config = dict(
    vocab_size=8192,
    norm_place='pre',
    positions='rope',
    rope_fraction=1.0,
    init_std_up=0.0316,
    init_std_down=0.00426,
    warmup_steps=65,
)
Each number is 128 + 32 x the weight over its row's rms, rounded and kept within 0 to 255. Layers, rows and columns count from 0. Numbers have three digits each. The size before them is the row's rms in percent of the matrix's.

# layer 2 MLP up, 704x256, rms 0.242, rows 555-573, columns 0-255
102:099126097160088093203103108108156141155121128051204119127094141131108159100144095139081170074079167150123169077103104157101172140145122178089128096126089134123057176162132100114104119148150125129126135099138115188165141173094157169084153089147153209157090132097108127127145139112164174155147107146161137108143136083164080144101075165060107118161156136121099094128103071124118124104066124095167133126103049131119110182126116177133138197059148160122149101143086107124110158120121171098137143110117121106144173056059079125098112122128121127127175156154173061191116176141143137115118204101066071126172072082147126129150151102105131134085109084107164085091119129105106147134165122134175134129154128177168109094154088124094135096157145144168152150124158103129136162079075125
096:135127150147132189149124153157159122200143091098133128117134127176069124097089175061085140120101177047123092108155181122104170115092148143163162129140128133115178159099146082165066174130090101099121109092149119127106136171137146208113139140117089097069116147117126212111203110091149182168129093149123075180102046123123126099159153070099175132159104178117151165128114137141128143090172167178118098130171153122217161106139097115107138113116146182089143094046111122087108079161106112126131106043095122142091182135149110124141118124140086147126151113090097123164112108108126122064122146089141153125151110169151107172115073161122094138130128119124184143112188119143116132149134122098108120201134117138136133133199128175100119154147153212142098147160111092125173114122158113
092:119171120163127142073136174141123123126130127182094125219110105156121156175150130110152143110146145095096144091154147152102199110139103129164035164169118135137161130112171157130097107114191115173115051099069137109140184122093132110122084148099102147115126076168235195168090055178122171098109107109123146136119091102170165094146097123138139125122134187107078072115119115063123147095131146159085142107168108106119097147112112158101117134126133144098132115184046092136114111113103074102114118173158167090148181082103136194178138092161129094183093122119115145127119131082127164110158112098146085151168100141135107168153088156144188152134153074157149089086096102129115139123141189147087121134095145153140152068133069117107163166175143142081164111127148121153151187145146117
098:129135153142083152155137189111151144151130142118122111148141100174124167116179150099141088155132116154145164127113129151129165107130123131129135153136122113103115146155137092134099130161134118077159200145150160076147144093150152190191139100117154163153154139105053181115088087093191245129149092146170190146147109180127113150173107139145089135150074153146173124130148150121023203106149106096062152060117116161126094126141154112132108165091111211159146143145111186137128131159157190120145113144128155120167129129156135157101130074112120107124210108091143105125128142109157096134193079142119096092090131174122093112161098150165100157136131192149152114136183118139125096138143157134172067058214149091158119146131108153112140097122074086126078138102106166086148181169125122
103:178120194152090121074106125233153075107130132100099119144116095080153204106103154047071129121147129100143092140130111105211186144079097102142115135058109123106100163159151163153162116198100118036076172187116113160136140127113111144081076146127155153116116130157137146148152128118128148111129064106125133136126183168113105103097127188081123147130128132068130110136114146088132093137124063120162116126115142106164100142101151138139115167160055155105103140095154134102121144099146134147115100101054052100148159169128119117096133115097131180103186124089148124166153152120135084102109142152104083096093146099149148114089189114178120126056112169112112166183129083190146155139106074124136097124125170095096113124122150109134125087141103113123077155066075082114139122164142091
097:119150127130127147043177100175072160151060092128067116184091109130128107099055186093177138110088089170139157109104160100051099153161099146151154129117131099160128113144100188118061157115155145140077177111100132157108200121063108072096148089102136109132095097164103073115126122095099121102151137116113075061098153073076192124126153122129127048109100134149158150122131118163149130147132172125135098104162118108175160104112101087085166109113092107106100137108109167098134121105074078125116186109119101103123081124159117143129157065154134155111124176117123125113157129150148127100155136103148139163163164187172177154073156126182111123110086150154144148130108159136148112068194102179124193181119150106105085165095141138127146152168138093102129177166195129122090141103143143
107:095090136113065137135097110049108157124098114184100182085105186041153164083080056118107165126220105125160118157216091158145139133181104191158139139145174117106155133090116191178164120105121097144159105128131094149179161111135101068098116111154115102111109157135131102125110118123115057112058127126119132135089097100131128119131097067171147151121117074165119086130157096150097154124164086101140189200113138140124130128160162080156151143161142105131159089089131154095153078169183142070090140092084147113085070094101104110189116085154130122144100126132080135164125135135134171131128148114089158126166143122117122152152118120185076109098162149110148146156086137146121135103122144137098138129076061144116127102098185107104112127049117133100141125148132097075121191122161176
099:118076090149118094101102128125071127134157157144171110117159085125177110177114127115074130068133075111101133096121127161068131110133068209085117162108118131066160104090128179136083165143115131159156113164161119086167084086130147110103155144141164199162131106118061116153153121106083112102109099074126168097152183164135123114172166125105086136097171152136101149144131163057139062098103094101083139168045118081153130099105109115133087146107096121111101077095134132149069115119151101086102125116124120158096153143067163129190183145110073103148166130146162143130117137152163155224125125124143078094100194152130107118160129105137130116103105075059171141109100113205139182112131121095079144109084135115122084134174135107152148177135185156088161126174142134086135113171135107
100:183140089136080166124136151093162106115139068095099098085101136135136100152155098018099141109139068141120144141169133194131110141187083121121128120143141144116119088065109087102108116096176113172148134132109108087139120200151134150112140100107107132110129040052158083153133097153200115237148116185139111179165136119099122112094110120111166130103176133158127116104095132076115144124076143110080170118078120144127166173158167115106153208177162113106050114126075151145120153097061119145102106200150099119131140116136091104153110106151076113127127146086126128120091123137162153157137099170152153125106151154147122111142119131151089122147124095092166184159135100134169091158185090138138091175169148170111109168084127128113113128133144050067132175095143085151113176134127143
097:143191163075186087145177174121164160086152108106114081110108198061142083150139094167124110113138061122145127116138124145131128134054172104119042147128112136114107101140109152186120090111147095146111077179129129122151169141136133089117148121188143061070094127132103073144117099130141128183139140157118106145131121159114115041091118113158125204120103119116146132128098159177127128089074150181065117117125098084152160155136137110165126109105083170083168096153099175078113132205121094152172105095085109105111100103110182156148107152132129175139083121171148154151147148136066102105099122130092109150098143120060154109109109106078159101110078127106169122165102104195114128148095120121122128073122169153109112132167211054165164097116149175103135140120111118116126088090089085
101:122128180084130123116139113145163131142130123199154156131151144084150133153130112155155163105109175148175135111154137140113109184107156158094120136182144125098140180091073124138178102162145153157219187097114137117152104127188102113074123158154095130084149124189182136159150122105131145108173166159134069129063132123129098129137157159142103216128161116123103127080151066172134135160102118109169119128162134085145106198175145141111120112092123159088137128125134111123167166112136148133045122155230150118201107080141109102096109092160093119134145109141123094128140133060148155149185115124139150127099102150106127106132127117140062148122173113113133144147179092066079117177088091140120171097165070183137150144152102127094139050125105090129156047148161114198144187109070114
101:167150135160125134164116145161118112183130112085088094160059105130092077184124160010145126114107066146083141155097124090124162135133138077108095163124152091088147068107173140157129080126168131137105136152064103185146104100113132042117060078102158144131101102113174088133188160144141105150102144072136123170101136113111166183102136114114131108077132115145148143126143154127123130121106139134113077116110124212112140050113060185139108083108167137099145153102112136117128218073106111148093085101116116155070161158147141099130125131105108115113161090112085138148118135141139098083128114201127142208118101117092148131139119167119141091159096138094112145121117151126102092111120104145102027144101141120163111128122090046168162124110153108115125133143137128108186137186165183
096:094174166137156136140148127139137122087114129146130137192099112073102150092189079180103177129153151200106147132144109180099118095121174214166128154168121110112085136180093071112147151093150187092114150071172116226161137157145178101139138149109092092089116124078162187159133121100146141114120100179129171155169147160090156142140126131158108166123163055113156127116145114127104130147107096103122150100098151127200085099082130159144120126189144170122213176083132142088094139096113127110118111093145158174083139164174122154152125146159131089122166132179123180118134125160099100099111058096140187139121164112134184124126182139106135113121110131117156148142169098185105130211167174160119169119162181150164095181108144058147096147084141101109129137158128085102126121096127105
104:112076191143078076154163083121088083121115141127159075179156080130139114106095204100152180134113133111103084137177129154102129085085153121107160098177134084086120101109149215167117125106132140151085162091073201168130131091181169113156084145156110119166109083125170164169102148169137082151119137127167131099100102120103107131126146100125160086194072141088068161137105101118147165089098159140061144163095141094170197128098114176173125188083109097160082135135117150143094082129119119180155103188131115072095120074091115098145115097113129128056053159125132101140134111100142156188141172160150141130134141174147092106175083129091137183158175118166119148138104149140129132153139132060124081126170086165120140150118094150088120135125081131160119112102159144160122117130139092
100:140127092148062114179152163125126118118156131142142138093142119072128100107146134127114113142077126065076136107136085123026125096172122172131121130105152131123155078123073205108129079157155108161117160088106145138111086174126142165180106131138105071110106147129152079121087091132120094143143047101116125110147125187125152069159118100151133143146167153146163175109061138092137178078133093125086183120158164098114219127100129098092104114167114152102138151144174117193070150148114113101059159122168141102154154125114163189186138197111172136102099083121087132141083173156122147084123168092160147128096150097140110056107149147110172148104191111192123157092121161150121114162120066163130168151153136209150163110069116135098110120118148150104119120139110093107100163098172129
099:099093132118094119163133149171089114150126137198108101173097142218056077186097111130108129116177063155189155158142106104146134149117141136072101186157131141146145150112072123098129091075157142101120127179135149136160109142093097177136111096138132156143166122164138126201086112110175154192147169115154104120191103110127134187109129126073087161125098106148056100140088165144095085168070107142080162141077159150158085140195127171188100101110139115119134078126086091125124150153151108155105119163162112127164114122129130101156165133145158178150168199118119143134104095132069170143157158119129157161155136123119101096160149160181136152136078158141140139161132130093129123134172163114181094167147101187084172105057165166135166129115080120129112031106154096144109095149158156
098:122127088180139076104128094144156140177106113181136145116115176175144124087165049131146141115133109178091144157147082161157082163068128144153155148120103128161130097115120148152097165179143065106096087184153051142169102148099146134096076104162131131084116127164112100133155101142112105077140170036147123160126147104148097095119091132162135116120137113068218148163074121132157105096106099092207161167103168135109142112096139129127154103171160139135122145129132123163125161154146109157081107099137138142133109116213159104104106063086123120124146165145097052160133120166146139206125092169147181189119140135165122163185118127095115120138078155148126133149157129129135163084132100108131168141150113156112125092186154136161169116071169134047100077060150074109159165118084130
099:131091098134199119136172105147156114102111157107109105186087137099121184150141119155171143133103147028116144143161101150174096083100183097100124101125125124122127072187076204132117146182132109122176097155145120115128088140177123155173171083142163150124145096170174177152134098125189116137179140095136148168168102159101106068156128062149163122174142142089122102101173137141168117127141162116137175135137181182126122130114124178125195167081099114107095116101124135103148151162136201128101136139143093102136134106120148129106133142115093093152184140150140088155096187108104089113140143113128144120154128143166118129124133102121071105156130185105144069126120145205135121129129123117121124182106162088078092129150098152182186132101139079168041188173132131049050062128143136
097:127099161116108097132136064106129125115101139048140094128172113141084130183100113145140070123075107128095179116098123105099150142146078081136130038147087068217164121153183094122115142141132140129129134119102145105122099134139146118116076123185186169116121140109117128124156130056110088114092126129081099130094110136137132177062103087180136123186121134134105165130112082099128114087149154133133164105115127121157141150138111063161114146102141140129167107164130152166106145184125155179128129129140086160060123138123095125120126204133127098167170101173102110112147100146123190115161108104095103093086148145108154120100198110109167159138127107170082146156166167123136084114178047103125208124138180202135106107136129181154114120156066147199091098196118171109067163174143093
# layer 2 MLP down (transposed), 704x256, rms 0.222, rows 555-572, columns 0-255
105:121119166124135080156125159083078145157130154206185145071137106119148104131158167146097150139180128067128129096129060133165108131112140164107146161103091118163123138099073115106123151133078167073156122122127115134105079114143131215161150159095149135119124139121126135110140123116089104119098070114172140097167099093147167166112098129151042164071137074115087124135146101113140140144079120062208096142119104135111144128133099133103177154117128113104139136114144101114153172150150163108137109168173097136161140134167098136122091165073183124131151096170196107175098191125196128153081118091164152105082129195145133103176142075093162201157075170142143094175158124129074086125175127160068067137118117113092123117151092162132114133186059136142107102077057131123149148081132103
101:130074110105088144138128176115145173131158151096120168128095122137132195156122136169145092155102133113114102171146101102123121098080101151100088086141125120118131107170144149073119185143137116163193099147135186134132100186161123092119187109088131115165134150068115123075139083079132130106171142131141080100101104101140112132124179142105151151082153135108132210102199157066173116147089053144109163131100186173187142096123128127106172196104102148107174153163074130174052091131176106098117111136119136178050136067051085180147180109099128158162113174139108079068118150111131118110100138145132118091187155120142122138175162111123173141106089148139139154162111124194149154164098105130101123136136136081145111144158105075119113096094100113168173136114113106083095140132041125
093:128058132092144121134125128125107155136130192180153124122181118140157167132129126116193108168173210160118134141135131151104108105162116133142102140142108092117124207143149154110086104113069159118132126128121168092173117136163144148166081165117144116077101054173145150111054128122100101087123124158157073050102156102121179197144178147135065127116141109114121130169148139123154180115109128110172106140096101152118149150164118055139136193127128045163147103151076099092074155080134116062142096104137093038081174121106151167164131171135146089128098136092138104138086111155077140101147173072104118161113098105116103149184171121125162164094144110166149092202122093182107145111091159155139164108106139164127057134113122134088113112152097143092122148101172162098192119147138104
094:146096091112102089117190158112096050122101170126086109159088200132182142111117121117115158106132149096060148125164141092086158127102167144147066112166117145140166142079098170064124130126152145150088124144161153155138071152094106099111106149095136135135158126171118109085137120136117102164080097155097137153141180105156117145102164128165161084135121084140197155082022120097173106138140126122171166118146144141102121157159059150219108165121127129100095071107168144070137085121144134117113177077112113114111160148085110162165179122134143168099100092190077142157117141080172106116064154160086188186138093125131114103106150100086117136126090134176099093110063126170155132150071128090103118120106165113123129133137121053158154111174155055106125112133139142086167165129088121
102:090154164089146061156180128134122129154128100078176119117192130148177145097108177129127151145107136125171121045106137152141122121098172180151162154134109134110142072148127143106180103151175190108117175161062128131082083215129102146157130088138170124147133098102104152134108157129132112102100114163089160138191119143083064143117091146043148155097103134096127118119110172164100130148141103187120096063157089114155097174115110121115121132179120101090085105163158085140198161127213111136162143167127171112081150117131151123128101133152134121088100121104123121141163118099079084093124124132150161151079122133117149171115124148111117128115139101103085123145132099099115157149106171102140122239076155050090142138188120111154146127117133113094062134122110116160100122137007159
100:084097130143129123124120175143124179100098164109090137081152067103097100112109121102055133101108131186153107151132110114105174115127042132124112177115121099097176161117152142102147127094150161113107137096188160095083049087110144118102127150116185188077199105081157128107146135092114124098074149083152119104106091122135145114141215115121161141117184176160136108130106168040097116171122098101142099122078170129144094100160134131144118200141144139144142135134154096110074093160125119187121136148112095095114150128127132151197165149114126167114076131127081173207083115089160128067121156112160119081164097132140093135175165102074124103075097139085117150121103152129146172127062106145144094087046166142127066165114142179110116125130130097100081082140105121123135126193140095
101:100152109163135142174064092128155077127146169118133137086083140099144094149140094128093158178122074108150145031118170186121115127114150127144128048123129147088125168061118086135132135160173153094124105099160200193146146157166109148170146128069101142127087107134151158163136078123090077157167152139184105073117114151151095169148191141125165139143180143104092119113104144148101073104110089111132132078116154119128125125118142126107122122125155046160142164156153147172139100142149108101129170119148141117110136112177159148146141094188210149113126113162103186145123119073137106116136161108108191108145107103140129114125114198124119192156158169135127108127117103115207167105146033145114145166159173141144179196114088106115134164128083091201182125095105097150097066119124121
101:154149099175147182124184144160131112127105139122020123173159185061121089122122144070098096155127092095146161200124146091099061127145079125137113116136079094119119127141117107102123107074146078132140112085160159113202131139131121157134147133139144147125109111046127160100118079073106095174120107157146107154120159051118148062138092129089130133151107097107158170135183139063171141103158138096117147099118167157133096147075145133127196143072097147118163130166137173100100128137062132125113112150172109132140146156123099153112108133121112107110132177156057172158105138106052125111176203120100166134092089131137094178151130147135158153111180089143140093220131147149162118126158136103121179148122075085077108140107108138114144127099141140138150160214165191156096113097158127
097:168091101113126144173080171105102108153085141150076093122111054114165072134101122112063152126142149146174166135176142088121113135126144138115112136135120169149117117071190133088134181128095168162135102129160144075096097103098135129084101130082199137105140142155103112200087112120129197131099110074104147126107200166097112105124155130153141129189155122112118087099091170121072157144098097110185143127143112149127061125104148127151110114129174069129123097161116144094053075100071157108064089146093175103068163105176140196154139089112162088143154169049110129105109123117133156156192104181080058171110141142098131159118066109150092125095108201140133123148124129114139153169136118099116103102161088098120137125172102130149131167133171125141118180147133203153146138082107144
106:166099146120123158101099141156103158111146133109127184156146229113122123111165106130123107147171167133092089120106154164169148124134184183093197071158153053042127138152166168079161163131152177166099160132093058172059110173111155123098094140124166140124123115138137111048086173168185127132181141105132086087166018119132107138119103111097131073136165155091091139171161119116109155114098123100145108081082081142108091170147137123132178165111144144104155103122133129151126159156120098112080176155100178112148107150101098088143156134100152095073171119140119132089143113104102107131061129151150105153167163161153099174125070110155136144092118154121109147128140142076138152093174172096146103076094105059118069084170165113144098130123113152157099123101111132100112087163142144
100:044148097183070126078148121119100111113175113139126128139070115136113103159144206177135109127146060132120097126114142177145122146151134183151050162126091163090078108138136115130170153108152158124158089123163123171103146156126106089110171124143099173104142142096108077044173124190160110127101130143139051101152187145099175131132161160152118131151140102164151152083118121132167130165169099099140129162161110173111146112148187162232143065111131139175144141126083135155162091122110139151134109107117079101123089136145120190139114148111087140191101128187129155172110109114111105130092132210101119121112129111126156152149096121138098155154108126149134127192116142139134140133107148135157091174079044145084217103144150162101125101100190177192094124161115101159110079121093111
101:147139113105128163110127130141181113110168099122119163144167119132064128198112118110142149099137094157133096096066091143105071098121120125120113108148112107119143133148151172113132083097235153096130176126095104132086224220139093125128088144162145154098115145127115131087127169120167107129122158106096165134163171160164156118141143087147148120109111099128101155170162159106137093222135180133122123160121098197108136133087127119148162071131156169120203144112144119101181215171183130088135101129090014164143138134176154164168140178135109117059111103139119118132113146161159117141166121140153090123126093095171124130146099107158108121117128148087127112043107123154095126077123152157150151054122159190199131122105153097143180053124146144126133143102115133098153148109160129
091:155110137145100093074115130138131111110106083143116132153140143116134157172107103128139072183083115113151166177170115103145102121138165060120166096119168113093126119233161152107106143104108134118132152124101100148161123116120193093049135144111111118199115143078125147095114184136063051131176156157126136102139129130137133158129128140109165118091129107139144158161128129100162159099191159184070169122118131083065131120132119110163102135139123120101134120094081130158098176143148188126113160190160078108164080105127051115123091136133142056133116148148179121124192124069175094111128138116134101143119119123185156061116158147139150163115132110140157136148167181143091138130116102102126126200116055100131084134090137134139186102056131092116035154077131202087133156137059116
099:095121059112113161135141134163155106104119125133125139115149143159138085135135110159126192086169155144147118119143124124159132035136056090168107112114103129167136132127104100073168151109097095121082073070174113075086128118092078153145122172177133137129146136156122085140107131093103150111131086095141057172133138110199138088093119078136144113139139169109105138161114085097183118092127167155136099189142065112163094031126116157141115150058150170105095158074109110097143127097083118138137132128156152114112143119146159142150121127123077023151092096154111098136115092130106122210184093107111126059175083104131124154150108130156104132125139174123128074126124138139156075163138115196078092149181077163060127077121090116137162096180070127102112141112187131094111094114127144
106:087141088124135153154089154138141140134070215100100194126130185065048134062128084208118093126122132157123104111117113129126108080116079130110075159095136182099183159157151110111106176117140083112090139118185097133108096106127097133163130096161113068138155143090128124123076078073157116180125120119166129127097156141140155162119099182161136109091131105100149193157138154093122195113159147126112186037176114141133144158141154110103134174046084172164076187115139151116106093131096081126119137166161105108114101105156129086074149131152134124072122077076086167152092115151150089161138162140152099207064145089117101114144136098170097147162166110163156110154102110144125104122184055118109117084117144138144152117148131138116148101108182089114155123139135158163158110124134146
103:157131133132116117128181181148121149245193114061091148130114059126102130134108139143184106120081132126148122109071157146124187137153122113104157121131123104139078136123053151138155127155162120155143181181144169139137123113143120085103110095135144159143148118206160176096119147112140129183179195127116056127139100119068160085120072131172125067151140104093114174105116098091138100130109097079109151121097110112098122127162157099128153069127130137140175135126122119148080137102151129096180135084095084108194104098112143171157143144073184101134128110119079148110058118190059129085221119137101088106087122101139161178108129124171145167115171133148097142126054108125075160174119103153136131150098067132099086169127135057164124133148142158100106153153110141137111142107089106
098:150093124194143079111155145128095114153141076143117141060065061131122085146137125138157179175173125095178097135108116181121136154158130132152101121153126119177128128129140188204080098129123052132140109160142123132120121161098155098122095124164112103167150080161115093139136174144124068121131117105153146127119120247176101114145097126152102162157127169157124087125107096130092086171144134079172210086167179116145177079097135091164128115131127060078147120093112132145129069095177145161116083105126077111134160130114079111181123081117095123065119184184118119175168129120075182162101056107139093191141072140132169122154123178105122101099105110094119149134174146121106091134128100133132146128163155102129102086158163153136126178130121135114154168106177133089195104140131159
104:079097140180163097072084109132075079114021091089182096142167089133144162085099139116082129091179097165120161103102118178124127174102142085135194123150143122205131135156135112070090149150149116145125088092062062119113141130117164136112100157112139091147118138105096122163095190179137112103152109132098141158150106113118153168159143112107167138131108163135170136160145097147043173103157086132143122125098128131085116116143097050146136189161164073125158176122185134110133069134150132133088126096138160049118155111115145077094144045124132129155095121124167090135099090110144110112119063184065183188190148106160093164174116158102123086129115130104145155138146128131132140108156159082146103146095133123170147171139147165114125149145117149115070149142132122127111078198111127
# layer 2 MLP gate, 704x256, rms 0.233, rows 556-573, columns 0-255
095:120119115122096128097112075129120072127133115120104079177173092101186114122154103170130129105095183183113131102123113117099125193101074158137144158119089138104096131157109166082134128161105129108109145143165181144208080106170133154129132098094131151125138095075197123120085174120094124104091172061165122148193160088138111129097084143135169121073133149048166198121109157077173071130120105126116195143112105151156143116167101173127180181147102148170112109167147222148127124112148116115077115123142107132139108146118137135168110145113093106081114176084122117063124196154168054126117140151095185104173169146051130113162123133107145117123123118115166155063058145143128134120155095167090109118176198104079134150162126141106130154118118159099142145086135167114070123131092110
088:141112133178160127114144149131099141117126120133160136102155145156141139159182166095055095138134137119165110053127170109168158152170112122185129174137130151125143109137202145142072149109078120134191082129061123072176171051095079131071121173116104124117086073101172126134096120068081133093125102125142134146121176169082174123131192120133110148175101185151119123130115166072137120110153087112087141130159113110143044145113166165131110186066105098138194155153110142104124122083132110168163131189111109114168149094086139139065151111127123075145150131138125116139134161145137068126104152114155110121088115112188113100109134120068208166108095105104101150156118133149130123069120093137104145137132206126111090156085090094145170073151096138101064069143143085152126158085085160
089:152101096146051196092144143156107189138171153160117117152143090116137126190137103136075069139134136114192159137162102107137174128115061189138160155169133088153124083104111144131102101128135133122060117162110190075070126097125166196146135154083153115151110114092080100174126105089132176139175127154179123156169088151075137136113082124097145141057183142128133143159140136141122142093140104102120139129151076106192101152155142132114169114127077203112119158147157182134097114130202134096143087106099151128147110116116094117143137028143086104141115140154176137122116192172125099207088102151127118134087186114156086128160113130182105101067140136098125097108165119085132131135151126129178100149195107121123146137077113151099153097157173099122119089093139170090097188134081124
101:167140172120107110044182107180175191143127134086127090113141180081157123064074140135084114097173085124107093127134116116157118098219141133100143134148162135120070148095145125137090067149159141135109174167080088124107171139129134154131079131118155134118084135178176093160139105120137121115129100111113165097126121127100082085152136149130070114118173167084107118095144157119170088049141127137105137149172144074152124108136125059150073158135128156104127129074159221181108086139187133077108115120108112107138155108094129146172112178126158121127146100145160148101149148136108167148136135106076153112133148200136128086112191091075064112144123123114042140178165088127109108185099089128143050155117107127106145149069125090089116092099087118136097150076136154106170144119122172
098:196178113122079128184117110038123137112120118164135112131135118080119159136194152150134131168189142050136141158100102073081123062123152106183123109125095117116100132159162195138071181181072128112189122128114133145138137209127051088070150143090110101097116147124091118094181099120122116105124163150117103138155118087152098125138067128147085042171156101135158104157098174112095167177100164110165119084162163090145194135132098152080127097108141119128090168152123172139146143118151141095127200170090168137142095130177142125150178153129134076148131090119150121115098125139117163096160071091153155133099146145148134121071087133126132083135162156187157121139143110128129050112098132142073137162138123105155127105177126143211123082156127100115194111126160124155147124119095151
104:103153115093107133189132108086145121120160085071137120130112123075159147184114162168091135113172114158122101114156124112162139165128150163123117047082076157126147120170170089108122112127154129110082149114131137139123113108158180125167103199080204110136153121127159212120130156123055139167122100117126104047120136172127132110108060133142151144106135130121153150081165123070193118110130172122143167115163121124140113068098130138119084138141108155124197145171131115088057197103173161173112169118127146103103160096115224128093106148075189154165075170115119145122137111077124142088131140109157080065107116120114196107149107093079191176071088141179125103141135077149126151154113134135176128161130137053106143136113131146095135099086163118111133152173142106159090126074130102
096:174085084043154111086090147189146118120127082113110125145114114113031191174102162188095119120119165121134168096106114122127167114138081158125167171116172162160138110104070135098169102155177082145096164066121128170090144111117133076153179099099153133125124088071137154094127081096129130113130139122120069086084108153092166134151122141037116115186154101149072120090066116164102127144078153099069141142123161074117170118149135136082092084119143166144137124130163193111144119177131074140124179116144116102125113087107068120051128121134096105101173116137086129111114159161138131112212133089138138109145143115141091126111110115154119084121121153093116125158148122152099090136152112062171151182141126150113162168110153155144104180125114167147187098082212087134100135097136122
098:147142131158164193115145147101070190140116140123156093112142193198168098116105162139139166083095154107180153120135110160123127101177114103151123117111107163199146085109127135127102155134105098113130051168150153094112077106125074153135108172097119159131090129129093167191142145113156155164110161136168188123176205112110122136112175104125102112113091107084104091155123155147159103189096116143102163145070080139116116182093145093112163143147132139145114110120106176086119084179143121128161139163157129171114170121101147118139118065179141122192094099133110125117145085112139163162119069182121207132081151102151138143099191113094103095168179108137145176110093135069152145205139155135188140118119121105100203151164126141172100151107194156115125063100124109171193138079159113
104:072098105068181119112117155119147114132176129126148154149115199065125136118147088158121096112088072132106133156106143107135155127147149120103121097155105142078200167157167172101149170155069151158133102137165155091080131167097133146092105157178089088180077131080096158135092107157127095170122109143064120141145101149121148146100100145116133157098123133125112111112194144181071103128123193137127108092099135174118070100101105139109180116123097151091142190130154065133134182147108116129124168088120118110152143126129152175117139115101165101098132112085104127092083170159096130102112174179123146086064142141166146138129138173190073150099178118113191106094146121177163141056151171183149154065159112080168127092074185142079192117113085087061129141120181167097112113128096111
099:089134171089135105090141149074143138150172098164117131114147148067128109176162132128122102180150141165084149144087116136099121135154081177099116179190125108145192107131166069140171162182146143086169187143139119106118208091091169153122118129121136115134182111216156104097090150122196149170151121135097074170110152181112185152103101149172102186112097117057126076080192117108135200163138081185159118127139160118091092152130192112079170123111124115149157096129147104136135125175148142152106077100118180144141185115126142083141130086147107145160115103138123136124120083097140182091196138106086110102115106059067146164152153156166117149144151115127114163117154136078115118175199189109090135119116137112113149131163132141136107112096081100048143109118118167135126147157155113
103:134093117151119172180058134136111105108152097179140108123119106115143199159142120112143167189144152131123116149136130084183167126161105140089088113147089142189130098106078182157129066120189138178120117118081147151135130152139145135109168209123121146186106094070145129153097140130134100174159107104167129122123166183139096163067127057167153117115085137149136108133136122201171172070104152113202142114164101098146118138087117175098128196153128126114202155144167109153052143137094125128071069123142157136112084156172131103153099143087088179087076121104137164159082120104145144072153131190100162151123127136108132141107102153139128151033063169089120163074106135116123087192073135111115142149158136078141089140083154104162086133123144179115126167141147123124134120112118150
099:106126185116156128149099167169105155117204139150102120162166137083178102112142129114113112154148079157129093083160121166127104134165147095126133134103121137147136141103084145145126094145155137105130103098159115120100169159142069101182128157065104138036106133137141112127135127085170174115083090118104115178080173111135129196151135109141142156148174161093143098131131139146118137169130100077170108176122025101144159150131140082123097178156081168176082126126150156120077158145117106130114115155079149129096139084108137108176154168141133161137124131130103137098125107121140154143160104171103105141052181161061164081183129172146085113070125151102102168096112106158193121135065123150163101146123172130131168138119177089094144177119196079133117171085069158061167204063092106
097:140099173140155093119158126117135099067142151054158122147094172122098166154129180130070084056148131086113110157127144082131124128138132149182179087132126098081188091147099122161127050145132104110130112178128120190147113172085202070166123092071132119059063131135128181166147159119130127132114162092195134121158156115096058157135132140103136113145110142128158131159165115133104118118137113116143129115128135063160136151134132165097177151142112016098095150171073070080105126117093119140152155156095144120110103125123088140139154103074141207165124176188128163177105192156097208109140118169088129165122151152106146104091135132120045098083192113156211153108148142120123161141129149122175133128138101157131168147115128123143133105132113115116146098093145118115127179169139136
103:111082156137127121132146103059116085130134078149134145144122183079125103107136151146087069163107122100179109114093162103141159059169098176141141164092140146127154116102134119098075127124175142135168112155103140168105150133124058109088122147144117164111088147122126125138084173139095087105124082100116125197110151103114133182083104197083154135139130127072122092123186123121102080122147123132115155168132137107092218173168176053138104153136134155111155131155177106164083131159155172186071129116139074050137083119156079143157168115119094156098106141119133178153192157105105114081086105102088171087122149200170127161125149071166137062116118149129095167121123158146108132149129116114209152144146111161081114101115142105079075119110158134185114114057151149173166150121108177
102:117142122133133127153092098105188126131143105099164106140132120141119101173095096186130057149127108099148102161104113118106082144147106099111122117073126167179123083131130176146074110076171157160116147070112133144120073155105146117167132084167087128136081057063130114052171151104156080138073195135184154100109141202147133119159161046171093162125098104125178094134123098086080136133168098104112114123127164165084133111127127147124124137203086116168159121102109184084138178139107106204135101170123172121161111114106135109127185100135163177170119091109074126172169137143115168138157157139106100110114142106179116109156105098136096148187147172075095148153123153146150140112145130101059092120075125099180123119168160112148110140078174087071131099170108103077089163129140069
099:139116165092183043119124110162130121150141153165085129132109106124123129116048141160199149136093136072091082142106148168152128175142101131083104100118103160193106152119142170115087154162114091095176094204133153141127133116138109113131111136095127089160130108140091159099123160151159084054138112108152126120091085181189084103124097123186085089161086188157175090116108115154143118151114099141161081138123152079142165131181139079093159126173124116123140131099095191157184108121162139186111132131089196130088121100136105079179134099103139094121058135120160113152135081181128136141102107193135078159154086166176097109139122110053142105142083097124114157148148150073103139097125117106092158069108199119114120101182099121146151138148101120131115121053131047163133148134075144
102:157140101131095145199109145139128170097111114156124091138136147154141104151129130145119102116114096141128134156115106127159188130076064137099153096080100122127148088096071172200109105062164091067100154198141144119130064177111118111106112102111103166146076142153104135077162145100102150070129116130078134100121143089138168101132134110173122099137192121083125102132144165053140088155088170116112142139114083093171120098192172190142089099163081198135147141208087145160151123126169187158151143165162104077114137073065140138114137132041193110111084091073150120129082144141115161146168101135142108135165158107109148071161096159147089149121129113161124152125102125113063061127111083119079176086139102141129095154071057090146129104116118143157129115100119132121138104090113102
096:120170132097191133079175112125104063117141121168133099140163183107095122130122140095133130138114149109114106045134085145161124112067093181161180089131124108109107175184162108098143136167106138149094118122106155099130122143158137177144189123110144149112136134121113102137131157084119162090116116132125170156150131152178077105085151116088155154083193173090100110127067150079097135196192134131147133137139160168127094122130111083216137124143187096088106084166148151116153061132132083146185088189128177138099107110079143097120173174154172146095165140196148171081082129174115168086140107122093127078116121129124117111109172125206153136141059135144129139089076154101157129147150151189126099164069128097109076115105149096158117102110183119113186129130070117151126163088098080